{
  "norm_place": "pre",
  "init": "normal",
  "init_std_qkv": 0.0298,
  "init_std_down": 0.0149
}
Each number is 500 + 25 x the weight over its row's rms, rounded and kept within 0 to 999. Layers, rows and columns count from 0. Numbers have three digits each. The size before them is the row's rms in percent of the matrix's.

# layer 4 MLP down, 192x768, rms 0.157, rows 48-73, columns 0-255
110:477501515509485494508467507525503561537495481455466482525485489494478515471496527503481518496511460510510510533478492508476507501489483471517441470453528492517464507476495517512498493491509481500515455511481526481496490527507488511503479441552533450480515486496520545500536484511476491474497521548514562472517499525526447487520518482502552452448472552512509478485484478486502502524513518484538527506466483488506512471518514505529520549527497493496493498484517497482494525507487514510502463538503535464506519464496477469498510506492483530509494484546524467495438520538458465480458470530507468510573478496560527476540496537453512491553501461535517499496493488509467501499493525521549529507468564550492510496494524483473497473511525522488503499488522440460514513478498467
099:536532494501495521498491507524513490514490476527506512489501525505469455483461491521518461484536497486493493521495512555523512415545533508524487483497481529477496492447479487562507485484488492471501481452490500517479464523480498512551514515496467518456470534508490510480497527486539513518481512484507464478523517499539501508501489472497477510484479514501507454527468485473490507441479503485501444497507530422474495477495454510489515517500488465520541511498494474474492524496492518502500542506476500564520495524519509486471483488495507526458526481441508476505513497518490483518515492498473496471469466519543515496488498512472447487538508458527508524476517520526545544533525492543533469453470446534496474515475455512488470517509481493520536528444490495502536503545490487
098:509507527507521504480492469463525478526524478473508490468526510457495491531496484528471525484502504487523498486530525472512516537496494512507492443523519481513471516475485501489462521499473514507465506507510479515468483486496483516510570494470571483520468553527515514504507504496483485502508522508537466471469499468489532492515502501475537483530470493514494507507494514469551488480513512504499524528498498512530474499524491512489553491504488554473548542530439507498510543506510491481500503464527519522487500549445477461488518536479485509506456500530482530503516567517528492542509550525472487530523516443492503503501530508464527494513508504483525537486531477457488505512522513488523461532479492499527567519556482563509513548544516514513502478526453494522470486517492492
102:463494448508493531524498526517506501518512529499502489523493486469469489485488475482544478496513524513498512523525493539502480514527516491471484520505513508508470487509488526503503475469505481449489514492513527477499545531471535533455540459463526520473520497494506456531547459472482505498553447487493476490517523504549548497514511442521508547480480508454447482531497501495505503507493511520500488465494471531502503509501517516475530484514488512476483510498516485480494518517523493501490480483477558501497475514481499491503518476514521452530481482522492500512474481492512485457521485479481494504482542562466520502530506448506487508524464478474490502488461496466473500450495551485550469486505479570468512535484496510529513526456518475451503454497514540533511514478514500
099:444447527479500486499486558507491480524504499516488478530522484487525461451472453449478476525466505525492531538521491507479511468515485558527523501512523488507473465456505526556529516479550487475534481544483518483466470515497503500477562526481536498546522513568481475489549547519563473506518510495475499541446527498480537508509531510531503467523541448494526503528509454487483512485446495471453522481534541508486491508468488501495486504495507468467500482516455474493498444482510496491451522490517475506505465518526486502561525487493535513500494534508450506492515497467515499478498462513505482448485544500509493463455520537487489477538479478520506480540539530463502504511473500468540488530477476564486487515511504533497489471483482467460487496490455489505535471475512504
101:499511509514472530501502453518504503476493501494517540513556470501473481453484472504493506521513494516506526499475513485488503496509481502496520507509494516471499504463525509511512484493504504483527507480482461511463517534517520478543460527489434507547521487537499502493470539522448505472489463541466496510516504496508480471514539464536502505513530503440502469504443520529505501523502479495525481525542555432482482551503469504523522474542470473488476490486512478523529586476510468476512504466459476463518518477506472491519492504499497512476514528482513453493500490529516568502503505537483443513491432495505489478437522468524456517511523509469476519493508526488495473482510494538494499490478489481539520479467538477537468490483496463489474515499465489519472506552486521
102:471511491529520485534467492491525490504513482478485493478537508477513484487506492478504483519547476495542471512529534530485513482502541504509493484529494490513487484519474475488505496477499480493502493493519462474532483509503497521470530453434489473548537490493529476505522486451542473488467525472499474518490548515477500477508516501494486487488493504531489475506529537478498515475528520464480494471500509501449484434516506473488479515522504513470489536537511475487529522486481559486498507479480499494462484487565509546436474516517459521492476479484516491463530513500500483554466482549495425508493538445523509504529501502509545515476541552508493508499471492506498485482471507500538512480482463504508466491505540490492483488482492503483512485507481529488513506471512509
101:444484497470517500483541524490485492484488499510486473509503522509498495499477485483493459522501518478520486467475487485559524488506520488494505491480495495534493518538516505499503494541529527491469518515477514485505527493529476533513438471452511482481482551527501463483457464492492542532523507515510479510533508475490512496532504482529494545493494493492504489523504507539516474542476496489440496486524478492510489524548484526517534485493507483510500500501518458494491523524535514457478542492512496515445514498489552496514453527536512482494503515472495488533505513475476466518517505497502499564496516486515514508481496512495493497506520485497509486502519458474558511500504539454479480491508510502483513526519480509498492494496448499523470505466478544460478507500496512
100:485516543539516548489486512479457473491492498476478478493508459502493512539502494497472458506485514500533477452463467530486515450495498479513504477545446539547499511536505479478509525499517492482504522517462512526484480510511508500508476465445500493542501501433478495553540451482455531509538494522490502475469466513509513503499492500500512476487511490491497532496539512520492493490525473488446519477498472544511534537507522531530469450510557473479507511468530508496452520526516494499503500478499546546430505462495512477501451515510506485512518470500484566471483487496521547524518485480468506493497480541518441480495508484541492511496530467462498501509512472521476482528464456476509450500520505476512532544476564502551474502522482514524507488531469469510505497467512486
100:457474518525530486497529498518485505488468442479474534449536496505537557493576519521520455488522483499508496481521528475509532452505531520503491515486458515488496491518507517476504506490529474524525477494475485459499502509497471500517478479523471509501447495508475507474478440501462549511548442539504488513482508561560496509493487488478518504498482522486472528492498445539488496522488552476545489490486485537516499514507526503537519510530487538469483480514528512505507461470511513456525509487510462537450499501512502495481465534541470518510476502480466500474525511500483472544497517502514458510478513521498509522519507554504463497504517511495544512499489497550496479486481486473495475510529535497547554515464491491509504471501510508455438485504484469442466531538481471
100:484469542516541526551476484492472499498494529514488513446503572520482488505509518516474465516467486448505512487498491508479517509505548462522530531563504489482491505517516503517515492527529486464500556503493498476533498484528505466525525505471513506453508494520503507489533501505487508499547485516513478494504515517438500530516457501503481454527519487477479491488543485505506487511521480479496503542480547441467535484483480504502509514509517515498496504510515517463526521503490534477506493521510485504517485437492521483528514531491516466509515491476476521506447512511509511473500529486516532485490500531477523536487528465537494485500473508495499470540508508527530496469500492479469471489504527460514516518477475458496466480514484486476505551497428510500472510502491498
095:452488464531506493488493504543490556484533438480456491485461466507504484521492501472481482482519487517510509545478518501473478492482557521507508519524508538510506499438529471475508482524505526490475488498474496464508494504506502559504501475492507469515502516495535505478457506530535480527506541477454497504554483568459483490498484529502465456511494457553525463468509511543448497461467509543495506526490490486464494492504504494507520512501495460554502528512481503508493504503524526470447481524528502498521526467454498501507496503499497525509496490464524546454513524555507482522520496519506475489502509515499521465543479528483484518476524491496499477506490473514497492517474464476516551480497497440517489501491514518462541500467464528473522542476457527432508493488488475
101:464488464498449504483486505522503531507510555523537455557505531479517516506492486485508536481508472485462467511479501499509512506498516482496478537494501555496486516519547536512480540478498512509504517510476500479492518494498497503507523532473498514482493472507531498508455514521562501526474475508490470487572546529486539541466481498530486489524483524484497509487507511511484510579505491518486526517505471533480445508477543512504509468477518459487447526530502555514519458511505480521460483474468517523535526513481455545507515507528483487494543549499505502503469509508523529499488505489534512467462454552465510530527478499464518500498506458486469498471491500508524486501503500500479507510510535468470488515509505483459474500440504477499519527516519523481541485509511475
103:493507489512496440511470453554514514490505478517491526514507505484486534478505492482492422473472488496513497443502538484466491507512515470514537501488507480512496484502488514442520496497493459459545473483501508519493457490500494491528481544482535467543495515531521496448527492492474482505554492535493467476566490493490503488551517478522519504507466507491494486498502490477489511409473486469473531488481521479493512506487492521484552508481486497499512474544471546543473450528497492481468491517496433520510524496493456502494464505468507501472511524563556552478515486518493475504501503502513512461502490493503499465490519517484491478465481520527517517494503489484480496474497490516511485492507514527485514466527523485481473542535502499476518493524458501481460496507501498
095:494518487488497491485499462459489492485486482511491511529504482505466495487498475514505442525469475486521549478454494502504533463497513478496519504502522492521535441495499527476516467513488460533478525478479506495486530523471500457451515518499518495545466533475481529514476509465522524522508544504514507515560482497493476536533512494467493519488509488514474501492490498498490535485508531521501497480519499517471506475522493527538456510493503524513547521482486527496489559544530485486524505513494551488492509496508568493494476512494502499463467478492491468485510468500478479509490506495515485512497540472527481497541521504523486509494499520495476479494470488496513497468473543516504482517494502525510510461470536492519441511533505472518491496461497503501501526518488477
100:508487497515476531495499518481501489550495502526513509509517516510521511509504522486508517492523486493473496472540494461513448492533500465487472494499506484499522541503543499501518517515486502475471496520447525481501472496517467508500528455523518489470508490499512491533520481460474500480467492478471461489501531504547494499526472479551515496478505528516540477538502508478502520501492466506527492525447454486489511560498497487517443456458490473498477515547501500529503523551512468544495494491438503489502517504487502519497545484486508515479507519511528491521499526486511475477533526527471485518547516498564544481581492449495516517514480480489479534469446503478514562498514460481494461524521511480513519485470526521516520516530491479505539516503516545509537583466543507
096:494524505480493491479499472481515545511476520465473491473502530489503494500490533492477526485536524505496520481514481521528497498468492531506463468501462477473516479457472479524468526505505507513507546503513481508479478529529513465505516518473485477517444498542537529499509507519518497475484483532529488449496506478482479474497522503478514490504465462512516526470490479516491500518480488500499505513518506533530485476473501472501485462496470482511485509488497501505486465441553494518529516501486477495490532533510562508489467506483467515491508400428509510511511477469500536495442527527492506515495523496499515491514509504516512482433454517487497520526537519509538489534506498474469551529484573521492493477508483415495480484513511482456494497491496489543495496445483528
098:480518521512515554489555451487539527467527547514461534518481463512468496528483460494504531508493508510500493485528506533541520495482514492497544496507483514469486488498440502491506524477542532522477504480499549490505509497502507452503490516504519522500528523497528501519475503527541448506531492517488488504484460524516496491519537504489502450476536544519505482522529518478493507437486484516493496499557522452511422513444479468510519462511484493496502471502476505495491489506485514517502541499520506511533468499506548474544518479494519514490486538492483480463522482505502522489537475500452517524487541505492487503465513558496488522498517498471500499494510498466510498507537490536500513526534477508471512498520510502452495479460490500478503445496543549494496508424490518
094:513449531502522482442511505504513523547531481472504493493515515531497515526509508495513471526513480487486508448478497497501521510533521507482468479488472531522490520481527518521493501511518540526500484533503457556508537494561510516495475468499468474487470512539539492505468492502498492532538536540550525492526503491526514491531479508518537493505496519508457493544530497507524523504451468494500538518479473511464508477571430556496515471484520502492530527511487512474508515462507502463497501535489542521469511490488499524511458476505477457508484500476472487507560465452475525468545556546496515517517539508510496515475497477489500492495468467460490500483485417463547515534504497455508465542493461512455551496498513478478517517473467476524491504495476474496478504443492499
097:481498520498482526512494477500473530553519520488460500513482529496521475492533519507505489496510459539527497471508542554508484488529496488488498491476498469473538526520535499494504529551467470507532472525494497476507484509522490484501481523523481487540468541458532515487502466546464490497491499491496494509479480526505470508494539500547498532459495492487475547505502541500565466537508490471482526497537548464468449542494461500500525528481468521510516459473523518493526470534503507445524532471467506460481527484483464478507521485502506463486519494473509494529522535502511498473494497530496492506499471528469504511478505469459541463482485466473513553470470491488503486482530472480483522496502475529486547508495552485478520505515478485519527503492493527487507456510487531
098:509494510507557529466479478546525464509495502458523542507525525492496535524502543508556559524461500488506497528497484471501488523480502481500523460516474532501543496490484507548508503470476494492473518510463497529492484504509474482474467517472453519497498528490516503488502494533433484540520499507458516520484510483500495504525487506485506481524500454480460521511489475469497512511460500513474460547485504530486520508504499500511505453515474520501526491484486504516456564550548488506486500517512489514501518467520512520504494504499538414537486479518476457483516548505453488527515498531470515470496464522486479496539453512451518528507504504539497477495507531523504445478503451504485492527516489461497557502519483492558501511477477461482550515545496542498464494546507475
099:508508507492502532521476482532490460528509535502480518474534499523498518499522470507544501497490493501506488489474488494430510572449543504464504458434499516502506526526462500479518490461480513470496476499495502484477477478533506483514499494492529488477503505512496477456505511524482512520512517487528516465524513482500462502496479501533478494496490511487488526447465513476467516495485476450496509527466496473525516516492490540481487481484505484501485462526543522498509509561502540471493528457489496525542522516467495515488485526521474537491433469518493528491519535504503512519523512521473430503494465483511462512470502430508471472504537522525512483489481503473489484469469468467494546523511489501482483489488479479456469531503444526502466479536480487463483513488494499
098:515476525490519551494500529465473511529498490512485537525482505524517469519477513504504474499514505495494517499502533572468498475455517526505527506510534525462526515490459484469506499503518507491469517480508472466493485461503507517529505497454524492554506555516471523513497526482496457496526503490510554499493506513508509514505487495497481465480545520464480481494549497486552521484466487517502537510475479509519528496526441484429494489465489515466495534503488490497499505456523514506471478468519478517515520540522513469539460480484533531500485466491494523540494497509483493502558504524522513482500552491497481522433468558499500496494504504528541490470464524552496483495476467524483486525475524502517473538521465496489458504507508479510475515512461470454499472512497494
101:515486497487448489504477501529521532486493500511492494495473525480518502517502492484516484524520571510497523508498480517506480525510514527531485508464490512461521528502501528468488482509445478466550486523410486505466483479532547510482449511496493479521466482518474524474498441515531493468512499509495532465489505492528529525475512495542492456482478528518465483486512480498478471553495523538515522460527527474493536473532477501467506542496490521505502454533496519493514463506499507489535513478530531466506500467515510517501499534552496554516514535507552498519530499508529517479459484503537454480471498521494469522463526488492505477492531493510500499509501487442466482503500490482521455511456503522437544500497452466489510575521493498538500492483510522471507472476499473
101:467554559468531458496515478500496532487490514561503476488503489492470498517490446487466495548496501483547504515507526466496474474507507472490513448521474534462510489532470522560514501448512537551511516479522488513466533471497497522519452505524508506488519535500536491542527523490536510475508542470529465512499477478481558512512529492524509510493465513434519520512505503509512483506513518578523540524506479522476470509517500486533477526514551482494503524479499517511525532472498501516550499525458500483469501508519553491468520496510518494517490502501488481512510465476464524513489483510536489469531482483424475485495497558477464523509526499509471533488521475501484481505470494523497447460494524472495464503505533459538461498476488486481538487490533507524475519544478533
099:534470516473503510511504485481510510550501482585519491511529493500512519480501437459494480492466495468488502508473504511487498531482501472474494511517484483505524515542503486481506489530508493485487546525488526447518521446507491464496488477481504427527478479463489513517508521471502497515520532476517478458545515519491534499500518501494547461518505513512502521516544505488493549529505474511520516491535486466549507491544497495520501512538479512507470501546461532530521508510511469507538504497493514515500493537514489497489506513498528501483526468513479485481506529473546462509461474481545529516495517516503522481486441471526506461455455485493505523476474495480520473530507433465522536514481514524476474422486487500482474476487470493526504512522500473485482451482525448